{"num_key_value_heads": 2, "qk_norm": false, "attn_scale": 0.0884, "bias": "all", "init": "orth", "init_std_up": 0.0543, "init_std_down": 0.0543, "learning_rate": 0.0129, "weight_decay": 0.0, "lr_head": 0.00513, "max_grad_norm": 1.0, "max_seq_len": 256}
Each number is 128 + 24 x the weight over its row's rms, rounded and kept within 0 to 255. Layers, rows and columns count from 0. The size above them is the row's rms in percent of the matrix's.

# layer 8 MLP up, 1024x256, rms 0.0543, rows 77-129, columns 192-255
size [ 98  99  95  94 124 113  93  94  94  98  94  93  95 101  95 104 104  92 112  97  82  97  93  98  97 100  90  90 106 102  99 105 100 101  98 105  92  88 104  95 102  99 100  96  93  91  93  97  94  84  93 107  95]
[[135 168 170  76 151 138 122 146 123 131  76  99 156 122 137 128 103 153 139 110 146 107 131 117 158 137 130 139  91 170 147 105 156 121 131 109 145 117 117 122 140  98 129 124 104 148 110 108 115 113 167  93 109 159 116  70 173 139 134 142  89  96 126 118]
 [121 143 144 156 136 138 131 133 114 141 123 144 124  83 126 106 126 119  86 160  81 109 121 120 163 125 156 114  77 142 175 156 107 169 157 151 108  96  84 167 136 146 111 131 163 132 148 130 149 137 108 106 161 109 126 101 116 101 140 126 136 129 112 113]
 [145 122 103 134 109 121 119 136 137 133 101 118 175 166 130 106 141 165 100 110  93 154 122 149 102 189 126 115  96 110 153 139 143 113 132 133 159 132  90 133 121 151 172 115 113 111  92 133 136 161 118 170 107 117 148  98 157 155  93 137 108  80 133 157]
 [139 127 126 120 136 118 129  72 115 121 163  96 158 117  92 174 129 105 142  84 145 138 102 103 132 133 130 131 149 131 159 112 151 101 129 175 146 144 103 190 108 130 135 119 161 153 104 170 120 142  75  91 122 110 113 142 124 122 156 127 129  84  96  91]
 [145 120 108 113 131 143 102 121 126 149 106 116 108 131 102 122 148 112 139 115  88 116 121 133 149 150 115  80 153 140 115 133 105 140 123 170 108 144 115 117 160 126 118 101  79 141 102 135 128 127 133 116 158 140 113 106 220 160 144 123  92 126 131  78]
 [102 109 126 107 173  89 132  90 155 124  90 115 146 138 122  94  80 129 110 132 107 144 123 128 124 146 154 110 146 175  86 110 155 163 159 121 142 158  96 150 142  94 150 137  94  88 150 131 130 120  67 136 164 156  90 118 111 103 113 129 186 102 103 181]
 [141 142 112 145 133 164 118 162 140 113 177  92 114 118 125 144 167 130  79 160 147 167 121  93 120 158 106 144 140 149 165  90 138 133 129 129  98 118 146 148 139  96 145  96 117 125 105  82 108 138 117 160 119 120 122 155 186 104 135 123 154 105 145 101]
 [161 135 161 165 127 116 160 103 144 140 182 150 129  81 146 159 152 117 109 122 115 107 119 140  81 134 166 121 101 147 118 118  54 189 137  95 125 121 110 158 148 170 132 121 124 187 139 143 106 133 134 138 117 105 192 116 142 149 134 135 111 149 121 109]
 [139 145 132 161 123 185 151 132 125 133 147  92 130 115 131 157 108 119 114 140 118 149 105 140 171  98 117 120 155  80  96 112 141 132 115 129 101  95 132 122 134 119 127 101 112 154 164 116 128 173 131 174 126 139 126 157 127 124 142 153 145 124  93 150]
 [146 148  78  86 144 133 110 104 126 126 155 132 108 143 136 112 164 123  77  97 160  99 152  83  85 113 153 131 126 120 129 120 162 182 108 127 137 138 120 137 113  95 141 133  96  84 105 104 112 138 168 131  82 133 166 116 161 119 138 114 196 132 139 146]
 [118 131 137 134 126 109  87 130 114 113 132 124 100 147 114 144 139 127 101 156 117 144  79 150  96 140 161 165 107 192 127 146 165  87 126  97 105 151 148 170 137 167 147 152 124 127 125 153 108 117 107 112  94  86 160 115 146  99 120 140 123 141  75 115]
 [133 103 129 125 131 167  99 151 145 134 141 145 145 130 130 113 167 147  88 123 122 158 118 107 130 163  94 155 108 107 167 130 124 149 132 108 134  99 180 155 107 105 130  98 107 170 126  51 109 130 121 138 180 157 164  92 145 154 125 100 113 104 130 137]
 [126 143 115 132 148  99 171  93 110 120 101 117 125 131 124  78 138  97 187 145 145 155 154 133 194 103 128 138 153 136 124 120 140 121 150 153 112 162 101 140 118  79 118 195 153 113 101  92 133 133 103 139 130 121 134 105 116 159 104 169 140 135 127 118]
 [144 116 140 161 124 161 154 122 114 121 122 146 133  92 126 107 131 136  82 112 147 139 160 133 145 131 168 113 116 134 117 130 145  82 131 137 175 158  84 120 146 150 134 145 102 113 133  95 119 141 128  52 114 165  83 183  97 137  76 132 134 148 118  90]
 [115 148  93 128 118 138 113 118  89 138 134 129 123 141 105 142 173 142 140 111 160 105 142 125 107 143 165 134 135 157 130 107 126 130 106 154  95 133  95 150 138  69 147 133 148 169 114 141 141 157 121 131 111 144  91 131 164 155 142 106 170 106 117 103]
 [116 104 110 107 160 127 131 129 152 121 135 145 123 152 123 126 168  84 142 130 160 104  99 140 159 189 123 116 141 113 154 107 133 150 110 160 119 150 118 136  94 113 139 105  82 118 115 173 129 175 158 106 136 131 114 124  81 133 135 149 144 102 168 133]
 [114  95 154  97 154 136 141 148 184  72 101  97 178 123 114 132 127 143 155 147 133 150 134 117  84 123 131 112 167 150 122  98 110 102 142  84 165 150  81 123  86 191 109 118 119 166 139 134 134 112 141 158 137 107 122 127 130 143 128 106 123 122 138 109]
 [143 112 118 142 125 132  99 107 132 180 106 135 117 119 147 149 146 107 117 170  90 149 128 135 132 135 154 102 115 162  90 114 129  94 101 114 155 108  99 131 150 142 129 120 114  88 116 116 146 121 121 129  97 132  98 111  94 146 114 139 127 142 117  96]
 [152 139 120 155 158 130 121 125 120 106 163 108 111 123 166 133 138 140 123 134 105  85 133 158  95 117 118 175 104 156 108 114 113 179 116 115  85  92  79 151 133 140 152 149 148 121 102 114  87 150 143 144 136 132  86 134 163  99 131 166 115  87  99 147]
 [163 124 172 162 110 156 169 114 161 155 140 122 134 123  82 117 142 118 111 114 195 110 117 134 122 140 187 116 139 152 105 115 135 112 130 120 140 133 125 108 147 143 138 126 121 158 120 158 100  94 138 116 145 112 128 158  97 182  86 124  94 147  84 138]
 [149 155 160 128 158  99 126 144 144  88 147 152 130 124 128 147 129 135 127 128 130 135 119  99 141 148 137 141  72 121  97 134  85 100 152 127 132 144 163 112 146  83 129 143 165 134 125 137 132 144 170 111 131 110 146 107 159 125 105 108 110  90 125  98]
 [113 153 119 125 164 197 123 124 107 154 116 136 113 141 123 118  96 166 122 167 135 129 121 130 147 102  88 135 150 151 158 123 152  97 129 123 139  90 140 160  99 125 122 119 154 137  92  91  92  92  76 112 134 123 127 180 119 140  65 108 117 121 145 129]
 [107 118 128 104  76  98 130 111 107 115 159  94 175 133 164 128  84 137 163  92 114 108  98 139  81  99  91 134 152 102 158 115  91 126 153 121 116 124  89 143 131 121 123 121 136 106 115 159 152 133 159  97 123  64 151 118 144 144 131 133 137 144  97 105]
 [121 129 113 143 115 162 135 114 163 128 132 144  99 138 116 164 151 157 100 127  94 113 119 109  97 121 167 156 141 138 130 184 144 162 149 105 157 105 107 142 129 123 145 129 175 141 126 175 112 151 144 130 130 142 122 146 141 122  57 101 162 149 153 125]
 [109 118  78  86 146 129 111  83 136 127 111  83 151 122 160 110 120 145 153 150 133 146 136  98 115 153 135 129 108  78 148  92 144 163 132 109 160  86 110 112 175 176 149 125 115 113  92 147  78 157 178 160 120  93 106 139 107 112 134 114 129 136 124 118]
 [121 113 134 148 155 159 123 108 128 151  91 101 127 116 130 141  91 153 138 105  98 110  88 154  97 103 161 167 120 166 137 106 134 115 102 128 128 165 139 118 122 136 128 119 139 138 127  91  95 144 122 128 151 135 187 124 180 100 120 109 115 195 140 117]
 [146 147  94 165 130 114 155 113 115 121 123 118 115  77  92  67 136 159  93 112 135 172 103 103 140 125 161 131 116 161 149 128  84 117 142 160 114 148 121 146 108 105 165 127 100  77 124 117 132 138  71 161  89 135 125 119 110 106 128 114 155 120 152 150]
 [ 98 113  94 112 127 138 160 126 135  77 125 133 104 121 102 163 137 152 149 124 158 131 119 150 122 131 111 153 152 120 131 117 124 130 121 149 108 151 102 135  96  94 109 113 102 132 157 143 114 104 130 143 141 195 178 177 134 106 115 123 117 148 138 121]
 [136 105  72  81 122 138 126 120 148 103  80 113 162  94 109 152 139 154 131 102 153 116 136 107 102 141 120 102 124 143 114 141 151 124 114  92 104 149 104 130 106 139 159 162 124 145  75 114  83 143 107 128 119 127 107 146 147 176 131 174 151 135 158 147]
 [ 88 117 113 146 131  75 135 109 123 114 142 111 151 156 124 145 144 163 120  69 161 138 104 131 129 108 151 120 135 110 143 107 133 155 145  99  65 171 135 120 136 154 173 169 109 127 112 122 142 137 165 149 136 121 145  72 139 111 104 148 111 114 149 101]
 [113 149 128 148 188 124 125 125 115 138 145 149  93  86  79 137  88  98  70  96 136 125 154 128 113 108 146 148 111 155 120 115  92 119 157 129 127 112 117 111 125 115 133 119  78 122 162 108 160 155 153 136 119 135 134 122 121 121 166 125 123 140 150 104]
 [122 109 129 104 125 154 124 168 189  72 114 132 183 108  97 127  99 127 112 108 110 148 140 131 150 144 166 129 111 156 120 115 117 146  96 149 163 146 130 151  98 136 125 139 111 111 108 107 143 112 135 114 122 162 150 127 146 104 147 183 143 146 101 142]
 [124 146 133 134 115 151 173 170 153  83 144  81 109 138 143  98 102 133 144 125 117 136 100 155 106 122 149 137 168 127 149 129 123 129 125 167  99 153 122  96 140 103 123 161 109  96 131 109 137 142 119  93 109 132 162 124 135 131 111 118 175  80 146  68]
 [132 107 123  91 137 139 149 135 114 106 136 153 160 144 118 168 116 121 164 158 112 123  76 114 135 153 109 141 122 109 118 153 146  93 129  85 137 111  98 112 102 149 131 119 107 114 129 132 118 115 145 112  98 163 132 109 117  89 109 156 124 131 136 155]
 [116 108 135 133 136 136 121 155 144 132  96 167  96 104 120  78 128 158  77 131 123 190 137 125 132 151 156 106 115 119  97 148 153 133 161 134  62  99 107 158 127 116 123 121 138 138  91 121 129 122  92 178 149 125 154 152 105 177  74 145 149 137 131 146]
 [120  93 146 137 169 125 124  88 154 135  98 132 162 142  81  89 105 134 133 115 108 105 155 146 103 171 120 115 131 131 139 123 131 144 138 124  98 113 123 124 131 168  91 139 126 140 141  81 168 144 141 113 119 169 138  83 159 113 127 182 125 106 140 124]
 [121 148 154 183 112 170 100  89 121 135 157 118 126 151  93 177 114 143 122 132 138 104  96 110 123 165 126 123 138 126 144 127 120 106 117  53 139 112 105 148 136 152 138 124  98 116 102  95 156 139  91 112 138 134 129 132 120 147  99 150  80  82 171 122]
 [137 120  78 122  83  97  73 171 139  97  83 122  89 125  98  86 141 156 132 121 137 164 112 138 165 130 116 131 104 142 110 106  96 115 177 137 137 118 144 117 134  94 134 161 140 134 129 128 119 148 124 123 133 149 140 143 134  97 132 163 126 139 120 126]
 [129 171 120 135  70 132 178 121 110 123 149 125  89 123 145 121 111 116 120 129 151 155 111 124 120 175 131 121 180 105 154 116 128  74 143 110 138 146 126 124 130 100 130 128 106 108  87  84 112 137 154 122 154 149 134  80 119 133  89 146 122 104 109 155]
 [112 115 172 146  87 179 123  99 135 102 156 124 115 153  77 134 149 146 121 159 170 125 140 126 135 121  99 142 134 127 114 124 143 119 116 105 158 115 115 109 100  98 134  85 124 115 106 153 134 130  97  84 141 102 137 161 157 135 153 137 108 174 140  92]
 [132 130 151  83 166  73 109 138  81 218 137 129 116 140 133 161 138 146 129 120 136 129 146 112 137 131 136 147  94  94 100 120 133 119 126 126 138 149 110 146 156 152 143 157 143 114 141 122  56 159 146 149 126 108  94 139 179 106 139 154 127 134 103 134]
 [148 122 133  98 153 109 142 130 132 139 165 157 112 158  93 120 122 109  84 115 147  79 149 102 143 119 141 100 105 167 123 102 126 129 168 130 127 142 125 104 117 161  76 170  92 164 153 146 146 162 177  76 134 146 131 123 145 159 100 104 163  95 122 188]
 [112 111 163 113  93 194 124 148 134  92 157 113 129 156 110 145 161 142 118 144 168 119 140 128 102 119 164 122 159 165 149 113 148 129 172 166 108 104 129 136 110 128 179 137 133 129 129  82  91 101 122 156 161 135 130 120  86  93 114 133 147 123 137 136]
 [113 152  94 108 158 134 150 133 125 140 164  62 178 142 148 166 154 154 144 121 135 145 154 129 100 133 154 134 149  84 162  57 117 125 109 140 133 184 113 146 178  87 116 149 112  96 133 113 138 149  87 160 153 125 119 155 158 161 128 109 143 124 101 143]
 [149 124  95 135 151  81  94 123 143 142 134  98 120  93 102 135 151 134  98 127 150 102 126 137 108 144 117 143 138 172 131 123  85 133 137 154 128 149 121 142 153 146 107 116 116 130 111 100 127 167 145 125 127 125 123 172 138  89  82 133 111 123 114 152]
 [104 137 119  94 160  62 167 121 159 126 130 111  78 152 131 153 125 130 129  92 143 117 125 123 150  87 104 143 115  73 162 146 104 131 112  90 106 179 117 123 153 145  82 129 160  84  99 101 133 107 105  92 102 128 107 128 158 108 103 121 118 120 111 134]
 [133 129 152 137 143 142 169 169  99 112 140 136  98 105 116 131  84 128 215 101 148 146 116 122 104 120 121 107  95  82 138 146 106 112 138  86 100 112 148 126 110 131 114  89 110 159 119 144 130 118 159  97 147 151 142 175 140 141 160 133 163 156 135 106]
 [117 118 108 125 139 148  99 149 126 124 109 134 120 122 131 154  92 112 133 140 108 111 149 127 135 101 124  88 128 114 127 144 143 148 162 141 116 175  93 123 117  82 128 132 106 107  76 130 116 151 120 157  97 150 109  94 114 107 122 155 145 114 154 108]
 [129 126 132 150 125 137 118 136 131 128 145 109 136 114  97 135 184 150 120 120 127 179 152 158 146 155  99 125 133 174 160 131  96 169 135  97 130  96 123 104  89 139 112 107 112 109  74 104  95 138 113  91 105 149 140  73 147 153 146 153 131 126 114  85]
 [ 83  63 129 138 102 108 160 141  86 117  54 126 155 122 116 141 112 107 156 118 167 106 111 110 163 142 136 157 160 148 115 108 161 158 116 162 130 111 130 112 152 128 153 112 119 158 140 126 104  89 126 109  99  95 168 149 157 185  90 120  71 108 154 138]
 [128 131  93 118  82 102 120  97 136 114 148 107  97 131 145 107  80 105 115  88 167 136 133 135 116 132 128  94 124 148 168 106 145 122 154  97 136 129 173 147 143 192 133 135 140 141 100 145 113 140 135 127 127 147 132 149 127 109 174 114 127 155 132 126]
 [119 111 116 148 138 162 138 152 107  94 143 166 138 173 160 116 167 182 139 165 134 161 132 102 115 145 119 115 156 183 108 109 116 123 118 122 108 117 113 113 132 160 115 117 120  73 130 109  69  98 155 163 146 128 115 128 172 149 162  93 173 141 107 169]
 [124 123 112  94  98 151 118 141 163 123 170  91 113 153 111 114 105 128 132 122 104 130 105 121 104 121 156 119 119 108 136 129 132 124 122 123 112 163 112 144 170  76 124 162 114 149 131  95 136 114 129 130 162 110 120 159  94 147 161 165  91 144 136 140]]
# layer 8 MLP down (transposed), 1024x256, rms 0.0543, rows 77-128, columns 192-255
size [ 99  93  94  97 143 104  89  97 109  93  93  97 101  95  97 106 100  92 105  94  92  99  89  94 100 100  90  96  98 101 106  99 105  98 103 101  93  97 104  94  98  98  97  97  88  85 104  99  98  85  91 104]
[[151 161 120 133 102 108 152 127 143 155 134 144 136 109 116  98  82 171 125 129 143 140 129 133 109 138 116  87 147 118 124 120 122 133 128 111  53 135 110 138 115 168 113 111 136 105 107 157 130 145 134 103 143  97 137 156 102 139 128 147 169 126 140 165]
 [160 165 133  66 116 136 134 105  99 124 159 182 114 132 123 125 111 153  61 119 167 111 106 128 146 159 157 103 139  91 131 114 154 130 121  99 111 143 149 142 161 160 154 118 117 116 119  99 123 144 102 134 121 126 129 130 133 169 131 158 118  98 146 110]
 [134 124 129 149 145  86 137 110 138 101 157 121 127 101 145 107 140 135 178  77 121 130 126 139 161  95 154 100 177 136 109  92 123 114 113 128 127  75 170 153 112 128  67 144 118 134 127 143 128  77 149  85 158 121 154 125 108  99 131 108 161 120 121  76]
 [156  69 131 135 165 115 102 129 127 145 115 147 117 140 132 118 151 139 123 163 120 117 135 105 123 143 121 115 124 154 141  99 110 122 131 124 114 117 121 174  72 124 138 119 127 101 127 111 100 129 126 182 141 159 100 157  67 151  99 158  93  68 104 135]
 [119 111 123 130  97 108 134 115 138 169 121 112 132 143 100 106 140 125  88 116 160  98 187  94 117 108 144 101 127  95 153 149  76 129 118 143 132 175 149 110  81 101 110  93 145  88 113 125 137 148 177  97 120 119 109 107 148 135 115 113 128 125 104  77]
 [101 142 124  98  78  73 112  93 189 115 132 125 127 145  99  93 126 170 122  94  80 119 159 163 140 131 122 155 160 169 149 114 151 135 141 136 134 156 119 104 126 108 148 137 179 152  97 130  99 169 101 136 117 103 109 146 122 135 143 126 138 157 124 149]
 [150 163 111 132 156 131 138 105 109 126 181 138 116  69 164 125 132 176 125 157 112 126 144 162 128 116 116 135  73  91 125 168 145 115 129 106 122 132  99 114 104 157 140 120 157 121 148 137 148  83 137 162 134 142 135 148 114  90 121 108 129 129 116 126]
 [143 111 131  93 123 113 164 129 172 106 128 140  71 157 123 135  94 144 110 116 158 159 113  99  84 141 145 110  79 120 137 125 156 139 153 155 114 152 134 132  75 127 123 146 138 111 156 136 135 129 123 141 104 124 159 151  97 128 169 126 120 124 121 132]
 [154 135  91 162 127 106 139 121  90 134 102 203  96 119 116 123 158 117 148 124 102 113 112 112  91 106 119 150 129 130 147 161  95 123 137  94 112 173 140 110 136  90 131 151  97 148 103 135 164 114 116  91 131 143 175 137  97 148 110 117 137 125 126 119]
 [108 117  87  90 114 152 144 136 122 128 134 161 135 119 139 141 110 103 168 123 168 155 137 118  88 151 128 132 147 104 147 121 130 127 139 174  96 138 105 178 118 125 142  93 131  93 142 100  98 121 121 139 114 157 144 124 116  93  94 132 155 123 146 128]
 [ 77 128 136 129 118 155 139 130 121 140 190 143 132 121 161 140 143 141 123 175  99 140 134 128 162 165 169 111 170 150 129 134 141 167 117 127 121 113 110 135 129 129 134 122 129 146 185 129 120 108 125 139 101 122 121 113 118 162  81 136 134  98 157 116]
 [ 96  79 123  96 113 154 145 154 160 110  84 117 119 122 111 142 137 120 129 106 134 153 174 136 129 135 151 144 151 106 119 112 156 138 127 102 121 126 137 153  83 123 162 171 130 122 108 156 125 123 133 116 118 158 117 148 135 149 140 106 141 159 180 128]
 [116  84 124 126  93 158 114 102 103 119 119 101 141 138 127 123 111 176  95 125 126 137  61 155  83 124 114  97 122 121 163 141 107 113 143 133 108 157 119  92  96 114 157 111 114 117 137 139  99 134 160 106 154 168 116 176 134 141 168 114 163 109 154  95]
 [134 115 162  96 180 121 146 125  61 151 133 148 154 142 105 146 123 141  88 143 106 114 144  81 102 110 164  77 124  90 114 118 165 137 119  97 104 123  89 143 152 120 156 117 116 142 140 100 137 120 167  98 114 122 105 146 165 141 150 145 131 124 101 116]
 [182 130 154 102 141 136 141 121 186 126 121 128 134 103 123 141 110  92 141  75 125 129 129 116 157 130 168  89 105 181 104 141 138 153 119 126 126 102 137 132  97 152 101 135 125 167 155 145 109 148 110 133 157 118 126  77 157 119 135 150 131 127 102 148]
 [126 133 153  86 106 136 123 147 128 134 114 103 161 134 135 118 133 141 139 112 105 116 119 143 121 135 118  51  97 129 136 121 119 125  94 110  89 166 131  87 200 139 129 132 158 116 144 138 141 138 126  83 107 144 131 114  92  91 181 140 109 125 163 113]
 [125 120 150  87 115 169 136 143 131  70 123 103 168 132 125 160  97  86 135 129 142 119 119 108 124 149 163 126 144  87 109 127 101 115  99  94 190 136 125 124 119 108 115 137 142 131 149 142 127 125 154  78 143 119 139 116 145 114 154 167 120 141 145 139]
 [111 140 158 128 119 141 122 131 175  64 106 110 102 136 130 118 141 136 155  98 114 121 165 151 128 110 142 163 155 116  76 103 118 168 162 128 129 144  99  95 184 113 158  84 145 127 158 118 141 132 121 112 122 126 112 110 129  83 108 115 166  97 176 124]
 [119  99 154 131 130  94  56 141 147 159 132 164 137 118  82 140 117 162 136  73 159 160 116 134 123 158 122 131  90  87 114 140 164 121 114 180 118 118 131 101 137 154 147 160 143 119 152 128 173  97 131 131 153 143 175 129 146 119 151 128 119 134 114 113]
 [129 145  72  87 134  89  81 127 123 112  94  83 122 122 166 132 133 151  87 123 134 144 129 133 125 114 101 112 119 138 106 116 132  90 100 128  91 127 122 142  89 134 145 155 143 137 142  99 134 139 141 134 118 137 124 114 131  61 130  95 135 140 117  89]
 [ 77 122 125  82 159 172 132 158  99 148 100 120 117 150 162 121 129 135 129 132 115 141 129 138 135 125  78 101 110  84  90 103 161 119  96 105 156 151 155 123 109 119 111 119 163 137 163 115 136 106  82 110 118 155 132 106 133 111 128 164 121 122 138 116]
 [134 161 132 142 141  77  88 105  99 135 127 171 153 150 161 124 115 138 118 142 149 140 147  93 146  78 127 151 133 127 106 107 150  97 149 139 116  99 113 160 152 170 137  66 112  99  93 106 145 132 154 137 131 131 163 135 103 115  96 109  90 114 131 168]
 [144 129 121 143 136 131 154 162 125 173 156 122 111 123 113 107 163 132 136 124 119 139 192 159 165  87 143 136 150 146 128 155 125 138  91  91 143  77 122  57 156 111 141 141 148 113 146 113 126 117 137 120 108 145  92  96 109 147 122 115 143 135 170 103]
 [143 120  91 131  85  81  87 145 126 159 114 155  50 166 107 106 171 124 145 136 153 123 129 118 111 113 121 118  89 167 134 144 153 163 109 165 134 116 150 128 145 148 146 167 138 120 122 104 125  89  93 114 103 121  89 118 174 101 121 106 159 124 131 116]
 [118 127 137 132 154 167 133 166  91 142  82  99 148 122 110 138 157 128 130 118 133 111  75 126 110  94 160 130 151 147 109 173 133 139 167 132 166  98 120 135  99 145 123 102 101 115 123 152 136 125 161  97 110 116 115 133 176 102 147 132 118 191 122 130]
 [187 146 117 108  77 135 155 149 120 121 116 142 118 159 127 173 164 125 112 124 141 180 110 118 149 153  90 138 132 120  86 160 121  94 187 115  67 101 116 121 106  87 139 160 131 101 119 112 127 137  86 134  61 136 133 151 144 166 135 124 115 135 152 140]
 [157 106 117  99 170 124 104  94 149  88 153 133 130 186 118 155  74 165 137  91 136 131 126 118  98  78 131 145 102 147 139 128 157 131 126 100 111 175  88 155 138 118 104 135 128 119 117 117 133 137 137 176 165  98 143 131 109 162  79 133 120 148 160 155]
 [143 156  87 104 103 141 102  88 150  85 142 138 157 139 173 147 126 134 127 160 134 112  89 101 104 147 110  84  89 176 137  73 122 170 130  93 140 157 109 139 127 167 110 115 105 106 100 123 130 168 146 124  92  64 110 137 148 129 125 127  59 125 134 131]
 [ 83 131  92 104 143 100 139 123 144 181 131 113  96 162 117 140 127 146 143 155 133 118 143 103 129 133 126 138 142 154 119 143 104  95  80 100 146 131 120 147 119 146 110  92 135 163 126 118  88 169 155 175 159 120 117 126 128 137 168 140 103 136 142 125]
 [116  97 127 134 170  94 145 155 142 126 105 142  95 137 122 164 110 131 121 141 134 135 111 170 143 136 117 115 121  93 136 103 129 120 133 116 116  97 124 188 128 102 121 137 153  90 159 110 174 149 147 148 118  99 129 139 108 119 121 117  79 128 116 141]
 [163 147 129 119 130 103 123 144 142  99 122 117 134 153 162 130 121 131 117  91 103 133  97 113  85 119 100 147 137 103 126 130 113 119 117  96 124 120 106 159 106 154 142 121 134 150 137 141 155 160 124 111 117 162 158 128 129 149 151 156 148 142  95 149]
 [174 131 107 116 171 112 165 145 149  79 135 153 142 116 121 112 143 114 139  90  90 113 148 112 122 152 180 133 113 144 126 110 136 125 166 142 149 112 150 107 159 165 164 117 149 132 130 137  97 136 132 170 160 117 122 141 132 174 127 147  81 131 130 109]
 [125 104 103 121 105 114 113 103 112 140 118 111 119 149 139  78 153 141 125 114  96 143 127 155  89  63 148 100 128 134 130 191 137 180 140 126 114  92 126 121 150 128 133  99 129 120 134  94 121 162 126  83 177 103  82 126 138 140 100 164 102 144 138 108]
 [116 122  99 162 113 121 133 115 145 128 136 144  90 122  96 152 140 110 143 138 132 132  78 117 149  97 144  73 126 102 120 107 138 119 163 124 154  97 126 121  97 124 137 170 133 108 147 122 115 138 154 120 121 116 119 159  71 172 123 140 105  74 140 107]
 [112 124 113 112 125 147 151 126 114 152 109 120 151 124 101 159  99 142 171 105 134  80 122 171 119  85 122 127  73 149  73  85 107  81 165  88 122 148 112 130 171  89 149 157  91 104 132 176 124  96 101 125 141 118 146 112 120 112 110 122 150 116 122  82]
 [117 105 129 140 129  82 137 150 121 149  90 145 113 155 174 156 122  93 113 144 115 112 104 114  71 173 136 121 122 115 111 127 140 155 102 104 162 115 130  94  67 122 126 159 133 101 146 147 147 101 127 115 136 146 127 109 168 123 191  95 144 124 142 102]
 [179 139 148 138 125  88 140 157 120 153  83 132 119  59 131 193  92  78 138 135 113 142 161 106 129 105 133 118 120 129 153 121 132 130 150 129  92 139 115  83 115  92 113 117 134 103 116 149 124 139 139 128 125 127 108 108 135 153 130 113 176 124 113 111]
 [ 91 111 125 137 148 132 142 174 139 129 138  56  78 143 153 142 101 121 154 122 150 132 174 163 102 100 121 166 148 114 114  97 177 152 111 178 190  92 154 110 107 143 136 142 128 141 151 142 152 146 130 131 144 139 143 140 181 112 137 141 136 135 126 111]
 [122  94 106 138 133 120 108 110  70 108 108  96 118 156 118 168 174 163 123 115 107 101 114 148 140 167 147 129 162 160 170 132 155 143 131 137 129 140 129  93 114 119 130  91 152 134 153 107 146 162 116 140 118 135 104  96 145 129 113 115 140 188 115  91]
 [116 136 111 133 137 123 111 120 138 110 129 114 155 147 133 183 124 115 134 129 122 137 137 135  94  77 161 116 174 125 119 159  78 161 114 114 116 111 113 102  97 130  96 136 129 117 173  83 149 120 160 162 154 141 121 112 120 142  87 154 138  84 153 107]
 [ 86  96 132 168  98 156 141  99 131 119 150 156 145 123 116 143 119  94 125 136 111 131 115 135 138  95 119 122  93 165 129 114 138 128 123  99 191 112 152 108  94 100 116 124  96 157 120 122 137 133 115 113 110 143 128 135  87 128 130 117 106 114  78 123]
 [170 147 123 136 172 144 135 145 144 132 127 124 159 120 132 113 108 157 136  92 142 105 146 127 134  46 141 128 183 103 133 124 126 138 142 136 155 125 162 131  90 121 146 134  96 110 131 156 110 123  89 150 120 126 124 169 106 150 135 145 102 156 119 114]
 [108 149 157  97 132 177  98 110 125 122 140 143 180 149 107 111 149 140 140 146 148 158 121 145 161 159 104 152  84 119 113 174  87 168  73 123 141  91 128 143 133  89 133 165 114  89 112 114 136 102 148 144 137 126 140 153 115 143 112  89 106 112 155 164]
 [ 80 141 127 142 161 115 105 173  80 123  92 112 119 162 138 120 127 163 114 155 120 140 120 111 150 150 111 142 110 124 134 149 104 110 131 111 141 131 175 128 145 160  93 111 163 113  99  89 132 136 135 156 142 153 140 100 117 136 159 181 119 144 142  95]
 [142  97 131 139 146 147 150 144  84 120 119 138 127 166 152 114 140 131 163 139 114 139 151 109 159 104 107 127 106 135 140 149 120 130  50 142 122 142 152 113 148 175 120 189 120 104 182 134 113 113 119 131 135 130  71 156 143 119 120 114 125 123 129 143]
 [ 88 130 139 131  93 149 115 111 148 162 134 124 134 122 116  78 140 140 108 115 117  70 110 113 112 129 111 122 146 119 133 175 130 119 147  98 148 124 157 172 120 159 133  84  84 143 130 118 141  78 124 174 127 134 157  70 120 150 123 150 127 113 128 113]
 [110  97 139 110 168  96 104 147 138 128 118 147  54 163 118 112  99 132 144 155 140 128 165 134 158 108  93 116 128 150 117 124 153 132 147 151  97 124 176 144 127 107  97 154 116 100  84 134 176 140 117 128 123  99 186 125 136 128 132 161  90  98 116 156]
 [106 120 125 103 169 172  86 136 164 106  94 104 110 128  99 134 120 144 120 138 190 165  99 120 110 167 132 172 164 125 128 136 118  80 132 138 121  89 119 144 157 139 129 118 148 128 124 121 136 136 142 108  83 104 106 101 106 137 111 124 117 125 164 141]
 [131 124 169 114 170 117 151 158 105  88 114 124 111 155 144 125  76  65 145 143 143 129 120 104  81 110 113 135 127 101  69 131 143 110  80 173 109 142 177 146 125 122 160 155 133 152 149 106 153  94 142 135  93 128 128 164 111  69 119 105 170 160 144 143]
 [112 129 140 158 142 132 129 124 129 140 151 122  99 144  96 128 115 171  89 139 168 112 151  79 115  85 165 109  84 122 110 155 126 124 101 170 103 123 137 142 130 159 105 111 144 125 137 154 117 142 156 143 147 152  93 131 105 135 141 173 119 131  97 115]
 [169 129  69 153 101 144 153  85 140 132 147 136 113  83 131 110 121 124 151 107 119 124  79 103 172 127  98 174 105  80 130 110 128 153 147 143 130  83 133 116 130 134 104 174 137 152 147 162 177 133 152 140 136 143 143 151 128 123  71  93 173 121 105  89]
 [122 125 133 165 129 145 140 120 154 126  80 194 143 130 197 164 154 101 149 137 110 181 127 125 122 141  75 135 139 125 136  97 142 104 102 189 139  96 159 100 126 154 169 159 135 134 145 133 102 101 148 131 153 144 112 117 139 104 132 105 137 140 143 110]]